Part of a small language model's weights.
Size: width 320, MLP 1088 SwiGLU, 24.4M parameters.
Architecture: rotary positions, untied embeddings, attention and MLP in parallel.
Each number is 128 + 32 x the weight over the matrix's rms, rounded and kept within 0 to 255. Layers, rows and columns count from 0. Numbers have three digits each.

# layer 8 MLP down (transposed), 1088x320, rms 0.0517, rows 945-1056, columns 80-119
049188100099109186184052085153146123148127182125121180116130083103118127105185133129135131046135168063125146127127144148
124096144122157106188103100058086071117108110109162152121101178127114171104087085118105149137107119112123124122110161160
164174107142130058149110127090127121076082079161138134113141109015098082166111121094145095190139162146128085083103088080
124166148134180103149100089117098097153139138143179159126107131114104009120111105124109131152098122139109127100161075104
115101137152152101200126160176103118227082182183093133146121129103138111160138126079118159159086126070175097143099139125
117139151202196125102114127122137102166190178136094141137118108227115031148142107138138137219131120102154114094135100113
111094130165144109110108120077134112147158177096131142156073119134164108082056101138118146138078118127118152168173118164
114130142166119150169142102084142078134149107125171115124118121111103085126102172097117115159109138107148115126165121120
104125119157073079187140178157097147178130168147175157148090159123087187109080138182107033091128162086090106050111168094
132071141131147162065120133171115101109184122062112128127100123116122255130109116183141115155112107102080130193101061176
119130079119186150104126175106118074182158098126119146095129158120133143117171150145108113052143133153211085096095120094
115121071152138130160062155174131147110090200152139149133160135128220150092124149148140173098119142109138123126124081110
141162106146157104100138104121146141127189154147150127160166144079107134125130151123134191138045063131083096159132188151
122124166114143138129107122140187088149110117117107063130073101136117208155100097153160167144100171146170056102095105091
149192104157158157094105155104158087125159113100103166108099132144104142141093104107122119089168141114096078129125124121
119124093160138108196132094157137116202110136103116165140186061139168243187109150148153159040152153091148191037086120133
159091114162134090123124168163127122126145102160148131150121138100124140119103143141112141123107172109108184078191113110
156127202125076063169144137153104118164098140190116102131115098124084104155082130131167123094101126110097162091208159107
152133167072119118149147094165119110115110119129116155082211133170091056127021115144120068171137157118102089140138098142
092115141126128101173179152155133127092118180127150137149176135120104015122145141107092102154154094112110138090136154140
151125129122140122163124094048148095154092157172078137123167098127115145120176191148147120095132175141157118177139064172
183125065156096151110149132127101089137152121179072130176124102087146114141085158139081095169178116120134184111155085143
158180145065147087073159082117125159093134116142129160195100167130125193156131122134133095135128106102117098143121137127
097077113143145125187139143103128145112113247152154127173119128055131176141075118112131129159136160171140199058167100136
100090132031158141133129127110137151096132144186099113133121128188117088167086133158089199189136144160058152101079088088
170107097094156135126117136142099146126088164156105167114175110127129218118160146184132145116154146116150113134105127119
181209154115116103151097134140141108120124154130136138228157092132137088118108157121166175095111095117111142103168155164
124164120130099134156092123130102080115159134120147135140096108194120103102035124153169149230147168107115138127151063107
110179153104110071131141146134071131132162168159102095219021160158174196096148093117129102127185075128138120159171190180
147145134115155111104118077062181123165133106136077086039101072209143122171129124068161146132135120057168227104150119098
156153126137148130178135101169105133095117175118171109143122101058163202147163158160152142105080100094062163141082133110
153157125116093138102098188164140171073156127136093089105063113139151081164109116111173101114118118119159126080148113152
080150139156156165160127103143106124102134112120146123125125162165084237136171134137143156089160113116103110056106195076
133092104159128118143154135120074094100140174176138092086158121116160144134087198152076170108094147134137109210107136131
114140140109151077161139133155146168111117138176117166155157131178153163160103078119015140073127118144164112171085108187
152146159117085101159108075121113140188108136116200151197099183148062048164135159152175065149102117125138183201130168106
162151024124182159161089128127157147100201107167104104132118160126128106129129139170151140139110158129099127076195131058
143134118130148073179148123160119176085121124181182143139170145114152093127161166124123149033112122173071169123106109117
148085131132091138095158137143123078108222116118114121125121133188156024098126111073105087107210112121149163071092188116
144159082149161112166151105122147146172095144091152117060143104128116126141093105149084072115101149089160129105069158144
157191168148058143120120170084108128144078193069108150086176223161168246158155177195135146119151118128113142075096133133
201106113159101130153132175145113112097191170141070134136075140132126101162162128123138118063115134110167095093117156170
155141087133174095112151124129165066135147085134150110107145118123154175139139113135156137159130105106112110133187169023
068096129163160113162095115126216136085130094112086119182136168081117122119156128132137119143119164130101147159097061181
174158125134148124115089163137137152100063112151138111120189139220105105149152127162163083117088212120109077072142135092
220132112102128144106091135145086140062103166127114130138117130093086020159136141064123172126108126148132087212136111154
064112122145140109115133080104167089159165159083138115124160118150144221099144146151116124109111180097179125153156117133
169140159088134110131139130089176134117101128173129149203132104081124157066106142181166122167120137101146075157128125117
092144123127164093183170161179115141116094118177114151112131111072120066151147098155065092102100139179129128130109173146
083084097165140128111111130140132146156123116174119140136195122189168255144101127115157150078145135098103124107126127163
110118138070163122103139158108145092095137137117120142156171123149121000070127100151175119072149127139145105101141149116
123135154140111134170180092169085134131189143110143122088099160193099157144170128129157088112145068095148116088188136136
125136143116093158193140159139061069097149191109113125171150089128099181158113142181144138125094107076187161122119144122
162069127085084191088134148120137121111150093115146048085097108125157112172096147130090128101161140110170128075165088096
101088118174160091080164175086149143131114131126110120132162146127214133157170085091079146155119119145148106141158158160
076181141084138100119152136094151144106128157112144093146107135118128007130190102087130147074139077138112166130095118108
069106149132139141035088113088150128128175182116105140147098175117126137094171119050108088099131146147131143156094194103
135168112134068124097121132118135116150085090111126137151113159120169168136127108120094176085129149122132147186117123103
067100112126111066071147103091143092131116195161174125141130119125112070126089131133124137157145100133167138165176100180
078139157125174092088159145125111096102233105130094151211092179149169110138180086165075131151106150125018178073111065118
121134109099154155120127177133091123148137121087061173109105117130111110092123106101113114143147144144135036131151180093
100149171099095164149147143130099144151102128071129128156139121161114021101089127135130138143140137133159114097147077115
143147147164135121139107076184098059147144147155178144158167165123154079146117151147143157119132141105105170120110205170
080125114178096204137178101159166152153137110107114120141200172175140162139119062061107093194111166124141133097154119176
138140170144118110112124100166140120127111158125077091177065097182130107236133118116128088100113129170103103148129100142
060080109131157162127153174118102100142120147101096132069169114149095051128090115101166128169078106116164110112140137173
119118134124161123148123128089141101155091139090082115100149128142161112157145109147138081124174118137053186092118032113
131076139164050176123115149120091108169096135177128112120150115103138129177113180121203186083080102098156125177114119125
121146179146192119117111162193181086106149074159157141086096152068147119157100164137149167128149172132100168022132126111
107079113121090166174076105174077115078178101084122087097117095119118150114159151136144114095144145112129092129095160104
095121106142139110126114150134088173055150140170153101143174157109127138128144124195088138185047125115118127186053091129
166147155136103108089097093112108137104123160106145097161080114151169099079134121056134109066147086171115131098102049153
129102185091151123099132125148176127128129145132159164113113154116086030121157130109073088152178116117153120096177130117
094104107088179140161129152184134154121178147118147132113135135122104203148159207170148109137024106072175110155154107106
123144147181108115125101222189208169079124137150119104068162131110077138139108167179129121072132097202134144084101144116
145120108072120142123111176083124087177084145080105099094130124059114131152134188097074141118126140146201159094107150138
077083126092148100148103085108096104109125120144123185113114144194108201161156212161154115069165141153124113133097148120
145075127140092093149138120127126148118086100137136159167211053111080134142108104160145134127141172087158105086185117157
093146130114147125086130081134114119103116136177165122121115088111143132120155200153120066104129108115121110111159136104
133081103153139131183155104155140129078115110089169093087116181045149198097175216126177109131097139114181143153136094092
119108093139114102149140161136112096153123155136100130161105132099128097072110120130182226086101130090116102070136068138
094081105154092133198127128104177128122127152136132131115113150170140170072173144092054089174142104119135131123114113166
129179132143136132144152189173063067107141164103168112141163075200086131125119133144094089150160135151149108255120130120
145119133167056155133179120090155130121159090146146118120162076141129090150124197157127118106124092183138070060160093056
189159108116145113122130140126131151158183069112105167162170085225080000119142136148145129135110178128124136095128071136
128160144169142102147153129126125094181095178098130142184100149138114014131080170118121149135090128201157148110157123069
146183147102147145123113118124121145135090118117151148207127075168085100153081166179124200122124161200141138115180068155
131147118137118175148103077076111127154126145144139122095139121131144131085160124169149093183171136132061074100102134106
109121146106146127133165183096200160117139136087195137102170085140093086150157137166135120103159117147163108125156155147
055105126129168134107097122118091126123108144073099145181132138124077154133157091125139118118022191149118130138106114141
162106146137163127151116165139088081118100075142130157133117111108164247158178182165129103087135088115183134040131088132
172145153125094133122125104089127151155082140103122116151086126197193048113115110089147140076184110077127139148161132118
167116116111089116071110089116149128147119111113118122142094131116076097086103115151164055139127105096111100149140079126
130123104134161109151154077133105116172120131065155140058054135102168126062167133083082160149119126105110095078086126133
106123135097125123112069105131138129120098145150129115146161144081120109117079144169141167143105085101148105188144115107
145134094165157124155114087120126154070142109110111170066138069169128168093140121153127176093071142082149096179169103155
116182120105190122025156127124099123077120143095132122127177091171075102168122118145162128134202148119111128080112097126
109098115066167109155144148093117126131088173106135116184142087125136051145093129092100172116046079113159135097129085148
097086166104216119164138147061151086142158144143136130122134168106160167134135103125156092085124169149114127105114139100
146138209122097103133151114108125139168124108129103111096065100204095169128127127113061140105174111132127126051103169139
158121112150148131106106104126127175105155156149191152150091140123106162119080132143124084141126152152143143053162169106
118120146134141105126133161126167119124142171122087114128164148060113084129118141146088131168169185180180167167120143086
154153193152136096147085136186114112150141166148116148136107097192128088149097055107146156143142133156133160038114134141
136120092133088160159122174115173136108152122163115131089139118137089121151154142162090132158167107167133196182140126144
146113136096089139101074101147169129105199171103150135127117099168128243150167110130171161132150126092119142127094175116
107167129114125131151152177096178130114089099198059157158109151101158224158176152125114113119106159163123116141160077176
102160146158138165108071124134108073112160145102160086142145129076137252101096122127087142081095094079149168132082088149
132094107144107187119177082176144182061109123080143101179113125155105038145181094106162121138106120142068174114155148180
183180111124183081171144132138114050110112130183146163196121125140169210115181117150142096147139085145159145088136144115
094121150126106119124134156119116123135139122166157138158146077174074080139054147151121115191188149111162130107140096122
165132119127130121146095161109162138040072175127180163130131116109102054138109078126118179105110058149171129123141140097
152182097113135100110170158116174130171160122096199176106133134155072091152087143107111130143101075191136118154168119161
# layer 8 MLP gate, 1088x320, rms 0.0595, rows 946-1056, columns 80-119
142180109155130108175154149134117212146117113136118125139136190157177140180080035138121137107142117122101102153122190171
065087096104109115150129123144114077174083081101145123161121147127136151076138140168047147087133175086129128094076095122
087101081100103136090173160152154134094101141139064110164143173109109146138142161105150166118149155116098095137118158167
098119128175152135137195152107121151116157150090115142110099145139158131157155100090086138142121166075159120114096107119
151133148107107145095083161132143123110113109171107084134150121113151134148144144157113175149106092106116129163094118181
042114119158172131115140101114170140114102138123102112132133109130113098128104132121109117139164109090178133169107163182
103129110119138092172132114091080082091111143114139132111123124091144138091137114128130073132053105088166104098158118150
050177132077154156105219110144104095086097129164143121107094090097096145099158130138099138101103134130122097165149118145
132125152101207164130160119169079112105041123209105190137149209188055159073158172159171117095187113163092150117135047222
035110091072214150105129118127115133119152128136158128155161210104079132114132124168147097151130140124111107138133141103
169129130107164122180147119087120084105111115071172080125120138083077155098121152083174128144135204107158090142122137126
160115127217156111114222107121179083125130154162131095137124135149082168173137123120162096165099148160055145145088113132
068050064108178127092175174109104129160150163158127199114155140126102108106126139099156101112183142107091117151161122095
183131126092164155141165198103107158155180100140082125123125145101127133149153116088050150118104111140098152149122164155
125166154133127188131106112194088107179155097135111119180120135135176146128131142138146113164099120143114099132173053137
168142141107104133116133103086167069116087157160109142203141097143120151105094138129078152147107143136163047119138107153
125087123117112111127082160107117091110121172165127136086093113132072167098127119136176083139132164106087157156121090122
152135037116116146144121156138086170144185138095131147141096198122156107144146120131131152083103156080130165127159129130
116155103136088118046128149147165148133125135161086098092103026165149117123151170121150133117080131136067116097145112179
123089109111167105087074139178060127037131154074139107208103158190141152152122155131149099142143108041135151146124157097
150159123132110143153103137180078129047114125149096090156140159164056144154131137118124119110092187115139170112119096139
153196127155174124092153116098116059111094133102134144151181176162123149135120109116139131139078108098071084128131202173
126168116146186172088075179137084141112089082138084126231136130117110168131171096121171101143136089152081115075156142198
072161131096140101119148067164147093116129130110143088167138158120141123151093119145113122146157117087090113141051173082
097109101095140127119149151169134110121080093126156099106129234081154189136069070086124140139080137122085116141018133119
142108157098157130071056107141115143128083127121080078182182121141145135173141161188126132116156033113156125152176156115
111099091135168118103145134219150124092102112158094171127159108125080149089155121081107105102113084127134128135091155156
138112118086076122087148055108194119161059166164168160113152070128131128129123190151118134145097044118165164187091063135
172149063110131160119096152152133087116065161166109118131118144186130131129131059147163172123097102133113122086112177091
097104075084141129146105058180145054164085120143165088157134097175149153086160145103151136176113094102116119169140094218
169148160119118170094142193109120131132112128114143108177127070137104149175125127128121165107088110077145095135112137101
124097119104101178079138145129114122122111149102107141130161154124154119101146118119130159155139112047101151143147140160
139092055069104136166071129119088144135153122089070124140118058124115131119124094139160124134153147095177129177112136135
165153127122188110147103166151062126117118124100145131146173234093095163171126170099152159106130145120118080105073143100
147126128157144076075145175095147149138106123151161159108086090119140153107157063156066081127054179112121118132035118154
113143096167201128130157196134073160102131171133109125117143179095169155132178093100132179150086151082082119092043098076
114034123112147121123090134131168181156148124162178137145117148161197108108081155128092158159111099063158183149093116163
157117100107128107087130153137107116094121146160101087197097134127141147128070093139169093089125162091103131152073090123
080102123117167144071122162145107132170164131114112150083156074127164141185076106140087053173121126160161200112115160105
110126114099135091127120124107091109097148125131093143110137201107186151109111102095106118140116144128102116185136098153
126174143110130142094140068116110139162104158100139134164114143151181141111127079113087104086186035068109121146094143110
086141074062111149105125148121083050083113132126154176081107130108129165148184120169139135146127105166156122141109109095
117134105159104045144141097156139104162148121119103153132138092124118161187161092151084103187159182146152138130109109145
042112118100120141162171110126133151137111203164120165118122122098105110111156123110162123138159125061098109134112079107
101093103148176125058112153138088170119118125146146134124131156113144105121139125059193139083111122087131093210134082159
056094135129129051127189067183147136147142115107090088121111118089152118156148092144109120191109137097129165195101165146
088145107151168132099165144133137093158132098177116188122116100122093145099162052098142131109108111127117129174084158153
078122123175085092097140084135116079137173111108121167140105188135099123134123130201072108127125100104147169125108192104
091139099049147138154093067096094169138120113144109100120128137112110117162076097136197154169144120157150119207067147137
149107114057145160136108123135154165121145148110111151091132115176097126082160072125124129132120112124111147119084153162
141132111100160155108128134128054141099161161077102097146127196129122109163120091121079154088133172035160092123145145068
120166156177118161094107095144069104121129135096111127130141163120090140135115105095135136099155093116080094109170139247
125111086097138167065124204166149128084123153088097115110104071165094117177146154113198058129068091091142139102201162135
083101150049167110138185084125101154106144122127146108173164137141170164133117105140116175044129178109225128103119139166
194131159140091202131092148133149154185168191172123122200139088129152145156138100123177123163164132100139113088152134144
070110133128130119181162115127174099084101137119134142151115139123101119175118106135086093155082137036120071119127081117
051187097132137156122123140137118114135076124137104187137101092127146113189099178116121146220090088162123065124109104123
149193070146097115127068165195089143139097152099132098181171090126144160178097199153089108110112133101114171099117110122
074107099107098114124126171141125077177159113122063096236100146139118138143095094087158133121166135148097110125141105124
144183127126120149124100135117167096150112090123108140193153168134119142120115093114147085068113106109124157148084170171
134101126110112059173113126100115138107152213156131096095121070095116156143145116126170114137136157138149140163108169106
108167101111130109088144108117097181119143165085114128197120159149111127126155148162116131158082119133159135166100097095
123116093126059123101119132102143127137141169072073145118104128139102145139097133137094114140147160093101139105135060143
155096055067127171103142118103110141109188111136207142181108140135087104175170142124167162148093134126076110122045111132
123168170199130162115131050123105090154119138143135109132145099162125132120190157134120124106135122099173129130148104148
076140106086152112143100107093102054153169137108100133075144116213145092158190123142062126155137135155032154174089178109
080147165131185100185151110154121104104119166110136126142094134155138149207107118133140144114138133130114110117175187088
201123129164122128138133097171181084127133100100169199110126144128105112158132121145091081105168119109064105125181138155
136103124125122098118242108137176147174127195114138173128126154083128146124108123115124122128150120116119112096115084108
143122141112120103100199123141141151072105107146091139183138146112165140001171126148111181060091096109109136106126126194
149141116120150100164177181130134114142156160144115180146148147159106118211132095139156081168158128177116135187112179134
146084130068125129172152162152067143039117139121176119125102119128129146166126095094109180130200131083168154097153137155
124085114085144102117118080151192137144063093193135153180130194154096137146142140126199118149135136187063092160062172203
103123108107110095151117180170067122153137158142111179147103117157112137140163121209151129140155130090123182135104155161
014142147118158129081054132129152101156130100147097162081136126217148114099118109121172120188154087114110086103144161149
110083066101135128100117073139154156048110116117093152130210138141160152175149149116138101175144149148136156166121137184
079168122133149174104094065144143161151168136146143184108070134156145141112124191143154169144126173131108150135057169110
191128133167144132116104147121066113190103154114063197174200145098158142127123142185156147052104150090149157080131177153
126063124083131189166106127100139137179118132113145135080145171157130141096117167106187131093075109067150133131148128121
128091136168061108138166176098123132143089151103130088122144116129155163126155108102120086115180109099156165125121105161
107156139112079076079101082140116173129175169127137207146092093130147135124139119098142120185167100114108098148123164155
096076136143132173127156154175119048083155175161137096137174072149155100122146110116057115159131149199123094179162160139
116111133120097148093142136093199202179085105162126180074112063153098145084161127108114123100102102142131098148133165110
160172133134100098095179089172071138177111089145141153203180107112100141196077106144135128127115114139125077143125109162
111145116109197165164102123151113213133185132154095091111093093141189119163147112138176110135090088037144118149138059160
142062072195130102159122150134129121163163078152088188134167168155057150122124191109234120151104111136147152128134107158
106123115180103122100106142133141109151115179059059202128162112107145145132157092112077177111058146136200135072108115113
056124123110094061098102136139080120103098120065178134094105135174127159107123174116144064154101135117167130145144128129
127124090117114111103179196139050164144109166118091180156113160150093148145089147092172147108099119123087110121137192179
141123151119134138079080214131141116085150121156145129104137155088109155085106113131161150125201167129092149097121150157
095100098109076096149209155130108092120161154072118128098141124151153104119166118078065134100155113122141098143126105092
139122153156125115077140122112155159153117132183161114170118081065114141066123119135112149135112147104114127123097063115
114102137067130139123119145125174106143076191157119145111130156151141100137124145148131180131129102142163148154103124156
117121124145106178108138141129138135161124141162099147129120086140112096130092130050120118085140205083096117092158148142
127126119132161185156146154158162149128095158143146178099100137149108168160101138162219120172145108117092192158138141170
136116105139122130107129065085133049138150133075100130129109152124082138053086119145159063178116202140161123142109142098
126089134140080143151121126132191173161129144088146108106157110168105138130092112154151126131148122142133129160169106129
050146074097190090130147111067186102116137166106113149122124159173151102163189145153160030134158103120124077110113149120
106114166187117088121103133180173122127128145107167137064110159164104168126114123126105112156066174168113134142161138126
160164138161088124104100112150106136140142148165152093152179158096054153124127170151099143168101124126121166121090114159
114139191088144106164116046124159136117080129144136122158105133159100101155134074166117080104154077168128171108153198127
068107095155127163130109143115141105140090125126144112128124110134162123129140166151127090111141136127137109151073140119
130096130114176169025160131174156103094098123106136120196149174126150155172145078058079113096103151126102074154117172148
164090162059166135116104143142147133117155148100141083081092103105111107141154170108133094164168163112157135140058110141
097118094112112172159131081165142107122080075137127106117161075126119168087119122096165108101155116121128092133147104144
157154080158123113155146137118105115156144155212153152142171186131151120195109104103163103165081137100123073148064143128
110146093132137141155181080156112099120126128142098090162108125143058138131109101073139124155094164111134111101172170085
084134144165179138100119112177146147095123187144147202196106134164121079163168185158107119231206128084119136175109143128
140110102098099131070073118092105170186100121154119093196130094127114169097196187133204076086112141069158113119106121160
127132106164138138111145148131099130046135155123124140138119126081186164074114078148113103079165195063084085097078147127
065154107142149128098156133086117126119137130135143089148124180120082110114109152126187152120140153094138105148103094122
# layer 8 MLP up, 1088x320, rms 0.0546, rows 946-1056, columns 80-119
085122131118168141097137160159155141091122115139181145172108165085070132129152160108138132213172123146088120103142060091
197133106100133064118156149126202157083130155137181095175107150077098141146103118085088101142064144105152139136157092067
123141135085106095177148172144118154133077157181127110140144123100115137155169108119104122144145111158095121151102091179
144143127157121120130116156187127186129173105143194202172157053137199109125132094155137155115167101081096087139137129118
157184182202134131095122061139114127141117136131135158142114144080159127136119107154131151120113084138116131092071158109
178134126065076122175108209136146150101163085146099190111066121113069157169161173124128090113116123098141131124096101087
131095150105118080184112078077129152096138151111133156130120080115170127113160159113100129136118126114159122135117181135
142088093200178153178124173124176211172183090118152152159124137186086139072166077136200131119161078127111172090130095136
149120136059070149130132133067226135104123135100174160105120085103123131115115118079087130083079185122203115174141139125
113131177045146113184129103114172088163158167152119223110165139142182128099048104077189122168106158109138138117102094125
077118148117144051120161036105177148115115108129123149106138117147088139171141047114131179139117078094117078179143166119
171073132144092138096110172180132113140126106126138103143112085091088123201127183096109124117104137161129125103169206143
123124179154111155087194158129104094128135154082127155100148163142098131098079120078120110089125107148148156135111075110
164094102112127157123119190138059119123113123114138138142125203161122141146176085110087120130120082128101111110101078099
121108143169091158170129150132113107098117099172084121134139115115092125159135176115108170142114095149041116110151041172
153079110177092114115087141158129148089138157151126135098154131097171123139162129046114108121091130121091131131143111123
131205123171117103150086112169143128129081137191142079142105117159144126121146129141168162133145147103055151181143137156
163134119191137120146134223120091128090139138113102081095139075149154134099076115074158173129166093099147118142127137127
121161095145175196100194156159114161099147120117078129096147158143104106085129096163095161158139075041078138125085092126
107124164076155102113197157102103099090171164116135050158131100182213115125144150149044136139194164083156135098157120147
073129092189113111143086082187110140144154097146085102130158059143140152078175142080128109172125173115082134137144128162
058078120125151107128158104135128144126116156173132166146129169103115104144156173138102122127135101160172130128141105091
109109141115149154182190090138140146105082166115113219098133168147127109126126137114171090108130136071139114155158158144
152137088146154093110167163089137104174151132180100171147088097099140097104110082145135149122073145106109149126132142140
182166157094083187121175150097093123096140163176095159141157087144093120106152182126134094074181119089153125109144142103
201110144204129116177088087052136121116135123109063029167118164130112128142156000117124100146148121116139130102100178101
105127140149174087139134127159165129106120119087145208132166050119143120140133118134124153128153119139167163103116134101
118082079139112148117122099131118179125207160097121132173138155130058120109112089140092178128118175135133129069142156150
120165100146152109133101176167085095150172094153185139224112135090140127166158098149092132115173147147118088184097146115
147133130081111074114151186166151087102104149127121105068099132111140130117132199195090047159122143202156128128131097120
077150131154092093117159190140135110145139127127061143188100174149098122102170108108135169105092161101141125089136089145
145113112098121086109093139146063149214131133147129144094164141109151116134094153094183101098146122153138166120073106110
139051098124106136171143171113144175159137104085151087122142131145136137128067123111132107153119168099115155148186137134
143103156075120101125133103107137124074069152118120130145113086100183121194082103135158133148135142135154130116124124129
107080123144082098141128125096107129168121088054126149132147091108125133103138127108066119074147160069172117126104115176
116113150133101115147107141122087111075165205107076148174097130135110105140130145113138146149100126105210136156108152085
053086071132074223155059114118174113074121136138178102082147119160121129155102166133085157145124124087107175160115101096
126107109163148177131144124141147155140134131145168111105203154153126109068148128075218073147137130076186141140123102136
096126116159140113163068089116128174123135076140035181161137162121112123101131158100119160158068123125123119201137101152
093108185171146165181149128094107092158132103107090090145107164122106115082111127120122139109072093115131114169096110136
077139102109148103150098139110128115096151096113150127140144200093100088082137153114163142079124123131140149122175111104
095133099170082146095159087137111105127105158096084100170129126138114105136078162108158063118094151132153101154182088144
123126100146080070122118090155108094163135101125116155146139110164227135112148110163140140161127119137134112154153106110
119060140113141148170141133149106136135124136101171184131121136143110119156203137119204137118141192128160102111101119060
122158105099142122096094092070124133081097171153123076121117113076179143180132154153137115154126165117184117163072130099
234155146136166127163073151161103131134120103077140163146096149125110099156126103171174076154111158120120076113079095083
175119138143110159099191127093105156109141106140146115125110127117130125108110127190105117092112158106125185081123131166
131123170063149175163096167098115145132088090141162160119059078132153138143086074127050121110088141108152115148102163100
169142178140110129151171113129176090173071194105153104128126145146126148132115160161121127152135158170136131136129124124
119094151092122091133185117090077170113086159073168147158099186127115114128064178126161194157128108152134160080110088167
148128137118121135105157091102144168123129119104140150128210074095129158133131147077089130138126190144152142170112031124
120159155147136181144128156099101108107110114080052150102123162134130127130131225127095167074066025072088149093136152176
159150140098130121124091157118142126159115192138115148121138077116128120121130123083153121106153129101151120108211131155
129090087110101136112122125111099180103151149154104122055148180113075124132095164152118147134156098146155170140174174134
115172117152112174117118137140063182146137103120080160175128174113157132093113130131135155086101168135125127184151125103
098104083086106118106174176138082102087194125107149110151143109150157126150134144099105160143178197117139109161065199121
154114133060167180091117118112087124092167145170130093135108157097081148129080155155067143117131149159121150121144133162
131138160115149128123135122141174111109129128154176186116085159130092157105093134165143112172103152148176124124119104155
092101101133070084192156124096177113128093144134065086104140169101147136088101153114115167091125119100072126106127156168
171118146092115082113129176114168113134127138117175191156148152153101102099090088127142076169143080155129143154126118145
183124131077100104136096083073083131134153140175161111103096117090149128108152128150137142140135177108147126129126133075
049197081143129092088136169093128145117193170157104111070130111136112130104175125141179151131103115157138130113146137076
058092137191092111162091101104087153156186169105081141123110150152217117112128107144162138115100183150122102137139099129
147136146136130094072167052099134095086113152090122109093094127135095128146115063121157095145127097144161121114119051171
086078087148138075158178076115157144100155135171119204118148144112081125153150095103126156171112149107111125114112077073
142093102156122093182102095167147118101140115132162135154139095115141130175147187169110101135083128116175120132127144137
096132127115116111180085055153146111094139130104201094101120106171159101143088061162104142129114143158127113105097140118
133136118110138118147116144155116223143099156152135147188135153108119175153107140136189140073113116189101157130051192137
160119119160088168115169114130126143153185182145136139104142132071114172094118129110182127138141120132097128157087102127
170149136124132128076126158131093146158143110152104161142135148080123159085124103094139128143126137095098157149170149080
170118105118095052100130138129130105126106103164126167130106089120106141111116146168137083152144192164081123156104101134
120116122064155156164170113041180163136142090129153106163097109108195136123161084125106164067168118134144092117159092142
102149142118195171160169066122157124155139111175160100113141160143129115093115183130130108103160099144142131128159128125
119086164113168137108139182114195142111077104144116147107133136151126137096194144138140142132103115140135156184132083144
161123108083126115102121202123189165127078138136103119101149096114084119129165187140135151122124125145126115145088109082
150172124121172135162148137108203101123129162142155147112115173087087111117130155086144110116105116142074168099138161120
097118125071060142105168183143151142077091097141076098122109108150137105137125118136113145124134164143143116098141143093
106158175098186167138164149076137185126100100134143190135136144129168111177136180124124146121109096083116104097140135179
111169144132120083079111146155099088100106139146089110100101143159101104162091190133136114202143105137090132148156115094
167108105115117165131059139120171163088133112146130123140169142128143118058081112133109149107075104152087135133123149188
131095122166063122173133120112114136136052109124147113156110121169107132092071155118106103097104129169107126169142121128
119082128125154104109096172103130124148110098120038074107092166089113164120098118059132088094038142128062239054134133112
143159123146162144138128136199131114113127124146111211072105101187165147121134130087113130146101122092095140153180122147
115106127095124098087191175102102103154108093175114135104141074207098138108097148093153106120173120209083149129171144054
152131156118098165127079156108167192105147143078086156148142112149113150205127209116088089027149120112185203086197082195
162158162106160167124138127121094114142146191107135133106120139147143117164091122173144162125115124136155203135178099116
117088095154079156122118151138098118183135116101140095105137095106048152080130084128090123176120063160109145151121112124
106141083144088136096072116112127120143163135156130053129131125086113128134121090134103113123135120142123122114121164164
147141139105143062122196214121132076113125110135140140174111111177124087152111098114099146183132173136098089102167163143
104066098127152109149177135124124085141129128089115097071164123071128102132106107115120124056154152167173091084123119144
093136149155094132135185147160133092134111165117153166140160105150129109200144086131105127146093091103128134116111143137
159162150120123122104188075112159118149119153149149120101138157136051138155101113136129164112063076126161149125075118175
090137084074110121153162118117107097155151103073195157085096153132135105124182154142058153142112120135129137107117107096
145049138112094165176185100115093103156124089056111114160154128125138093158103128157136048139101084130082097130129182097
068071171080205125155151105090096130089180172106068201162142132137171127170088151103109136074089146103098116107159172134
154131137114203076103096145142190074116139181098088120158131060099152136140147155126158069133134167154089137107142079162
134122108125099098137132113119163136160187161131133134091055141104152149116134101182098107145156158120107099098122163148
199086154172125092128106155127090137129178122100141159127133124097145211104167128124128120052078125150139170179117108157
082090181162106093159150095168041134104124107182167175136112132137149142106091121081139086117150098125100121124124087104
127084121126130119118139183133162158132096116124126110127090178141117088125143059139099174130107143114161113138157145167
113114103168165142082099102108072113123152098136107121119108153169145112157135103056109115123127135138110116129104137165
087143083149106132150098138145120138097110130177100153089108200122184106114094124155124093114126107115120094146183176124
081099137174178114156130106079143139141167158100076114085143133106100107102160142130136134165168087125164125082119104104
077135094131100148138185093147140107150105127149153150155138141125128106093159090112135130089090110112096115140106085116
141118073140087126117139148101139152085109163136133147112106127146107138137153113077168151212100132127154117130158109131
118069148148159106082087070109121073038186161125075078093111082177159126114176186104094082105166098140099157105118147132
088131146113133082118142089145125141155087141072160118153114141152085104129183146135141105142127164099200058145122118125
071117124131135159175156151148145159134079128072094118143118168141121131069103130100162128089090081106146118145101111167
120107166043056110073164117089089181112059153153145157122111102121154140099130115118066117136099128150122131158086106115
184160054167054127114157108123182148115098091120154105164134133102047140131086180130146148092068089151135149120063115155
140189083103032104135136188122212095058181121114143170103104083173143161170110162171118138117075139175139151147131157110